Part of a small language model's weights.
Size: 18 layers, width 224, 4 heads of 64 (2 for keys and values), MLP 576 SwiGLU, vocabulary 4096, 11.9M parameters.
Training: 532M tokens, 4060 steps.
Each number is 128 + 32 x the weight over its row's rms, rounded and kept within 0 to 255. Layers, rows and columns count from 0. Numbers have three digits each. The size before them is the row's rms in percent of the matrix's.

# v: layer 12 attention value, 128x224, rms 0.285, rows 95-127, columns 0-55
# o: layer 12 attention output (transposed), 256x224, rms 0.279, rows 159-191,223-255, columns 0-55
# gate: layer 12 MLP gate, 576x224, rms 0.29, rows 0-1, columns 0-55
# up: layer 12 MLP up, 576x224, rms 0.309, rows 0-1, columns 0-55
# down: layer 12 MLP down (transposed), 576x224, rms 0.294, rows 0-1, columns 0-55
v95 096:136111135132148075117138149119098200102113152148183180096121081150152158089118129128178148184095073070128161096131123168093119157081135123122178113088112113098252116136
o159 099:129119162109116122173146157071181162155102109132066145100127161108115109131118116164117130122040138108179126144191167158141124133131115177127126150099102095131157052126
o223 099:136122124147114163083117124146108072122098110133117190126097098107144158119113076073168095128184131167125110117054121086138136101104122076088144133193159123184048159081
v96 100:126172136111096076118167137122115154121149103162179112177106107103141075115136109126075120138085168104128164134104074145064077104091096105090105181098111166143177141109
o160 099:102187098150125076160173177099158186141086119138133160070150167133151124171143103183085089160089151075106104064185098106072149135141125115102136070071128105098128093096
o224 101:146102180136188134121072097106098103094130132157107126141123132143121172064143159124197125108166102147153156140068117116163110184138110149161123130159154146096115140140
v97 102:141149056098062114066138151156194181102161055115114156124158196063177165186081143072107097148052168126081164096130129134115103177079152184162123121138121094193102152108
o161 108:211150071126106138125136084109130125148128163083147148122080150171156083167081116147080028117100107137157126094135101138113139150145184155151067141071210173134161143070
o225 102:159116160153125103176115114156128145088113067163161092132182114138125138102181145165157137138164137162142078174100135131156133139148134080086148138128073093089088106190
v98 107:150093193115126125120123151139140093146172127162103149102137173078084123114089140138128116111132135139167202165112150163139142151154111138053115184107150172131015139168
o162 113:093134122126093088102136127174162145111130078081159125157133093135108103098161123162146128172138134131102168121017142110141086121113132078122106102155150145168147095169
o226 095:088083142143173093178113110153138130124142203147150112120151104147132219187156141097151115112140125176118076133220111175127144145140114116072152162112149108092145161097
v99 099:095127127114108123128148189063116144137134077135121106153154131060174106147093152140151123157130152173106139117131135092104156074198155130140173124155133153106114221147
o163 096:077102192071141136094088151158128149097103132135163084104153151116146171123093122168084125055145120157087155109142095175103139097155130136146116137082139143183128097179
o227 094:132146107147092110155150118147114108106097136110120150113110052150094095153142043184135156094111164107180124145098125116130088183122119138166167113146145178148124086105
v100 105:101085087175143076163117142116130135145146126191111137174153076174086167173132148169064169107169169095144132102117163166121135081148141174123103084108208099106095132177
o164 108:114086148178188071143103122089111116155162134194140113162167118120163113149127117197100102175144209160165169115198124180108105084092164196102133081108129141159191140159
o228 106:177118115094138193128099150124164105134121090085136141100099085113158087137122129074186156115108069126102113133089122138112130186094104083126131180137153168117126095091
v101 103:140075065190113150165098154164182086192105071118119172121162084158116176121099108109168106139155125084110146116133112164122128133100127110155137119189135133115075111092
o165 099:191112106174098151066150115148158098114067114100174192131101108164080140119097134110076198050100119166130150163168141130121139146147100195185157095157124131169166127109
o229 102:069109130117174130194125101125074185095151121202125157159167119110173136114180174167132070119098143149085155072161123129162150149138124106106109098151118110080127202162
v102 103:142071107162137119181160094112141120091121110126138097110121125149116135160128118143108197130128136167073131141121174123115150117165173153153130141134163087141162090149
o166 105:153119128121186112122183085119122120173128087117106151131148122187139161099151119122151157121140097090108053092128155123139153079096087149155109097131135227128129158130
o230 094:104149152125091114172109163155124147130105144097138095136163161147092172128132106098086134129120191142170161131049138119092136165122109045078114188192104128106162158105
v103 100:115094121152098176147132132166103175100168095167099129156159131085139091149171152177081103150090137165158200164091147143074140182090089122128144180146126197141185083133
o167 102:180066119124143136149164150149213162117135126153136168093080106133149089125145139088134125118160143071128164107089213095124125111121135151138123122125137099144097207125
o231 092:116130118144100099146145161109076068154095137103169119152128157115078165180076132098140165103153095138114072151139107131136127158144135158107120129129129135118158154110
v104 102:153135063188146172121125142113195118142152122112166074141094171151128105174095118141170119142218137111175195142137108130140143122119123081131071152086141112169121089123
o168 105:130122108140130171132183115157097155133189110148115103124127165100120129131068146153036141060135135099117127138073170122158151158128143138136150131125146134086094170133
o232 097:095171159137114147139125082100105167110108161105118113088107095129224156153135088129157106135072111146085111129178142100134129103170114097096169078111090141138118102135
v105 103:157151105106170104045178098142145094163165155123119156069047176150133137114125112101171089139092097130150122091101093084178120128126169136114112037166142113126110087131
o169 101:148149107147157163146156117208121135167126190132150135101132143080078099148089139156227120119144121154130140121084174135129196125169114123105173190121131115158100123153
o233 100:108101217102130107123131177061133180076079123142150147103134122154129101127168168123102134099166077161177124207199169134105090167107085149159135136140106104150145162096
v106 095:166120113101133112136106144147134097060155087199100107128086146190113072148130140119112134148125138166153082189123091190110092179128124125068101155117105067157117121189
o170 096:089103167134153151145134174153133119129112088083109106138079133123096099117190111114114148131138119092125055086112154147072166185129100115094114109137142131098173136182
o234 104:116158131086121113143146064141114140071104072106139131119169095164106175130098129110080070116147119143144146163217095111109121096136185113164164099136145107146131138075
v107 106:168141087135100132146103166126138136104090130138126118146151152090100096158109164212122115137189126142144135102140142139099138094113134117176116082165102119118168140215
o171 106:139125152163132112103121097168168131094144080124154104170160173135107128114064132113079159161143173126068156107112122069135103108147095178193149085112158143130152178117
o235 089:093148104114151108092145152101087128099068152131103106099088116145160100113156151077126164073150109138133161096215114121120130124110122138101115171119135119106093128095
v108 097:166173126108115132130115102145161173126087123092190129154161093195186098068147107145199114140148171088165129155127107145099090152144132108101102134123118135089109172082
o172 101:154187136136129120149101130151150103126151085154096121111177159149084141110129106088146160123082113060196134120255127139139095113173076142060103166115113143118134189134
o236 095:112052153173139060043130116095171192159105120142146138096074107102179165133107178148109115160141132160101164131093102087094146136077145073130153155131139144150090123076
v109 107:127138114101073174115124146145159123157155150084135187119081067102126109111170130078152061077152100123166151060108088118082058132122105145126121135149110138107172131085
o173 105:140118146088106156098056139107099094131125132115100137169138096166130119098118169154091154123170112060137172074085168128160129171115151144146102072126115094149147110131
o237 091:155154105140145104132143120122188122191115149132157095110128172177113159156154073126165161110093130177075086177141158133147137125164088098095133172121103142145120160157
v110 101:141115152117137143112098147066090153143104126167117090138112103075112102114126101155176186150152075137112162087151078108106141181137156116133152121162148127177048194173
o174 105:116195142142168040108069130134114142134109153086154106202185085147061203183109176156098124101107112111126107117056131086159117105138081109154177099110116144157134113091
o238 101:151077129144106148191166138166130143058143164124136129041076174207141137117120118102132121112136079094152137161149188187160163146144129163108133156105197061113155122142
v111 095:099112122123140173203085148105160114099138103145154184227176153089153190117145114096129143112126130124054107140115102169102130110017172126205129170139162107112115063167
o175 102:143136152147148133182158168117094147104079102147108180124134126142152186093173074109130114101100131147098119138067126168098070120163118158146102138121153136072164086090
o239 092:097078162154114121120139112185145101134105145084118117052168071190105076144111130119102158149143099067087086145096100154147202145167110144073104078093118092164124160154
v112 109:160143161107144071136197046142148108141118127121170111089129138170175112176125131127143098153105131076065134161110139168126197071138135117125132165145206109100124121075
o176 106:129132181087125067108163123091108109153153182095101131117116157143194145118131161135120074149082125166123095146215166145145143112160127118126136123150138102149093090093
o240 101:095139116179126131102121138135124139071116064127185146104135056119060129094135079087138149082178097101165150092093160133101094126155122137089161128078126123118116132118
v113 086:121118115079158117152114108163162106148103085173155142100162119169092183100139154102181128133114153093132106148148161142179103136144167141084117128124104088115144141173
o177 095:091134117216108118133148102117108121192116136139138204121085119124098176117147141058101079202150097119176137127061189142126141108123126119084147101159148193140140137135
o241 101:105103175125144129120140180149098092102133093085122132103133134086143079116100135126105151139186148145117145148215038090087138152116102149211134112111116098103101125112
v114 100:079159123151169118086164147155124108136153161103130116100093153140192100055113163130080113128084131134089134135124091193050135111100109158116149103122151155132080140155
o178 101:061138084211114109153108081145064072113183123133114136130110135095159126087118149184083112115155137142101099179077081144119212152130096078181129154172129120083154149197
o242 103:184123148068134119129135116081134140116130066156142101162130161170118150146131105103141104113159087118183168122053152124143087080106138137122159165106079149153130123050
v115 107:140077151152163167104122116178106130126132080144136166149124099164114098073138124098126183175096125192106123182127131159142170120089120111091165055134158138109137152158
o179 102:119091109103105144067117102105129104098157091198201159123102133101123121063133093108145177147079092091134103145198089152106117131112151070146058126111158139114086132109
o243 098:146108170095179087125113128186185109084105128104123120094098132130125166165125102119137116099181167085179159150197116115154084165189136109156146161074116136186131133111
v116 114:107094111080156106134071143144148161070051172148150117090115143119107116115195164144126146197085113133125116121128162124088184154116111092137081151155163116122149152108
o180 106:141116076103111149084151134099137148090099097143139151112139091097169111108114116119146168116086101141116139138166206137147116148135087146075102124143157170120134131086
o244 095:116133179168191169176172118116113055161175151150117155118136154184073134144123110126124118097131123126079147146119174127172165063127111124134154087117123119119114126127
v117 104:112113114118105160090152148136076081153086168127159088130112090152105096084146093111127116100154076172193157140129083124192123204128173146120139127167108117113189083101
o181 100:117131111213117107128116141114172112124136112120127106113129180139158152149119095119126100082157102123158131132101159094122106211143169139117188147116115130129153173134
o245 105:170106120094143104134079126139137133097164104097127165154106123101108110129111173135125153117077116120149129130137137139148077174110128149121147128132255180158171149123
v118 094:129150116184156153157127124181160087115073107163136082161113140139116096087129128114078075120115148169148096127133079108144144142140169060115154158132132143151124110198
o182 099:053098144150106125166083151163125122164141151195090079137083128109138139154180129135102108102133163096155079084194159135116135157089153120135110133122135126109126117126
o246 094:137152103076191043121140102058163132077146085153148168112125136127141111164124138114123129175094139135155179140139111116108150157127126185153078110133098120113196162133
v119 102:117185147157099096180097179129175033142141112156107114092118106151123174140107145091153138114073071128160113174148117153118195117080146141160182183124125151118108166136
o183 108:122142128164076104134090103134102148174033108156174153119103089127188184131108123166139090104111093149134087159105121131172091148111128013127149086143156120157075106147
o247 103:108157172111156164087143124105141149124211130084098133180173093114093083102144071101127128117129127139095136156182110085099114166141178144049167112106065147100172140103
v120 097:113075094116080161066142137182125139116154145118120082097151127138098107154077167115014196067099155174117079090147094114093137176153097159127120102161111043128069103159
o184 095:102055106114108058111077093186125125143143101111075137101141162117147142155173172147034137070178112163134081082073098123099083082108151139173141084141130099146173178145
o248 105:160147189152130144175127144097156121129153138162167127103162159143136123076151084147226070165080118093138194152120055099084130152127170089122098100095094167153127121074
v121 102:116091161157118076050179114139171124138168105128130110085155131105105179147107168135121117177173144101147117139115168111151169096145107248100112137138100148137127152126
o185 107:101128185147086189130144148074128117148121150086174090091175113117147113126174160174114130151151181102151185128122142086176170141114145197096097142072137180183145134153
o249 097:184099110127149124108138141130135149104143154193111118186066152136104139092136088100129133124100102179087096121175141103127068128140171070194123090123102119106161061175
v122 105:153157106161120192143139114155118129186093122162151093180180118189149123112126160135089104093143185065110123152171108142145149145103148162098095103099129072079188105112
o186 106:044099107091104138156080124096167182099185155133149097137092147155111138089121097104096076120131096169140125116159090137140134119113158133139109095161093190068111131127
o250 095:137106182165161101069105077114137137110086092071086149089094129120147100120134194149165132137126106132184126115115160097111091069149174073106164159127109141147148141126
v123 102:078135135105072080192094137097082183111106135166150105148129110081122085151136124171155102116149056134118167198124149111136125161124088131100158129163061104146125159141
o187 103:103107150105179128135113143155122177116095103107138126096172143191173127122110113041102159136152107146131069165137119143183161119151076072133111103119097143178139099172
o251 098:180141127197171155119161134088150112105101130151085133131159141109106196166115086153114186131109144115096104069067150113111116095099150169119071135116160152067120164067
v124 101:157096128075064110143130098135108154071105062112127121103141078151069113161146204133139130075120089144112147088133172062111123106141129103200120128127112193146140068095
o188 107:141136125141104154113088158145093124141129075133143095173093062176120135140141149071127078144162118096144152153170137123137151152082166137124149123131108139143158096067
o252 092:137135100155108105133141133156115088115169150109112106161167163094199121152126101151086126125083180135105120128151105144081128160121167133105112148140171102103141163161
v125 103:115143148050192106125153088122118122116179125159088091185140146159115111081111170119168094117120113090112143092096108193170149111122125079157152140126187119110113077064
o189 105:122198111127133126127153080111070182107169170157155126130068150128083116145138123127182104150128130111089179135235100121148154114178117100155163144160129080079161132124
o253 102:136084155134127128141117136142185088141107141112116159133150119119150140104078117091078154160162137139183023128118149100061150166108164137115138080118133151178116128154
v126 102:146068161193186141158184125093098177115157106117153138178192156093164231122136151138135066161129198092063148081113178128110066112088109119162091105176141151155108163123
o190 105:146120127125171143130141130142137124067112124121111153155099118092072156073114144124145119135137131131142159144073147109118167086143118148166095048147123171169157123128
o254 090:098173112150092115107125149057136127174109144158114111091103164170215083184100065117103129140123128126136065151103127098165120133078097076089165198034111112082119094077
v127 113:198173127097104136156149136185101137065096104136090161118160094166069104127133143160171119137120078110175114127126148089132121149079149167122160114174111151118111063121
o191 111:121137121126155138128131149138135139065122124113201093116152095166102113091135088120165068085151155114160141119219101129087139160094103141070171138095141106090175115087
o255 098:133072146150174080081103104131116081196174138149121161139101173049109164135114094161107208170105099143133128142075158141131130121142125072152117183175132189127117092129
gate0 104:157114137131139158154151142127128079174145161079082179151161112075136158109130121180163139141080086136061065098165146098097109084093145115113129102126101124168135120172
up0 103:108105107085129154112095134131109153074105142131150111151112145087053194141162136070153178125109136085127121129120172139142106159101105097138163109119083110103114103080
down0 103:106091151172136187122112131136130113122101205101097082164097100137102091117077088146107158122104155137104164118114089133073128121125114118092089144087120174168154152135
gate1 097:144193127097055103164171179145142158125092186165168177126098179105159164072180136128161118108177169062089111172094151136124155104123106153126123101104086065163110134231
up1 086:124136177070086104107161118140128171070106118165095168110109147151060135104090115063139220181101119128040121165095112127133129084092111173164137100108154117123078107150
down1 094:212072130181157145113118021183182174120132104128173130174098165065148160100098129123166119142111109109145102056076085118113160121115106072131150119149123097102114143119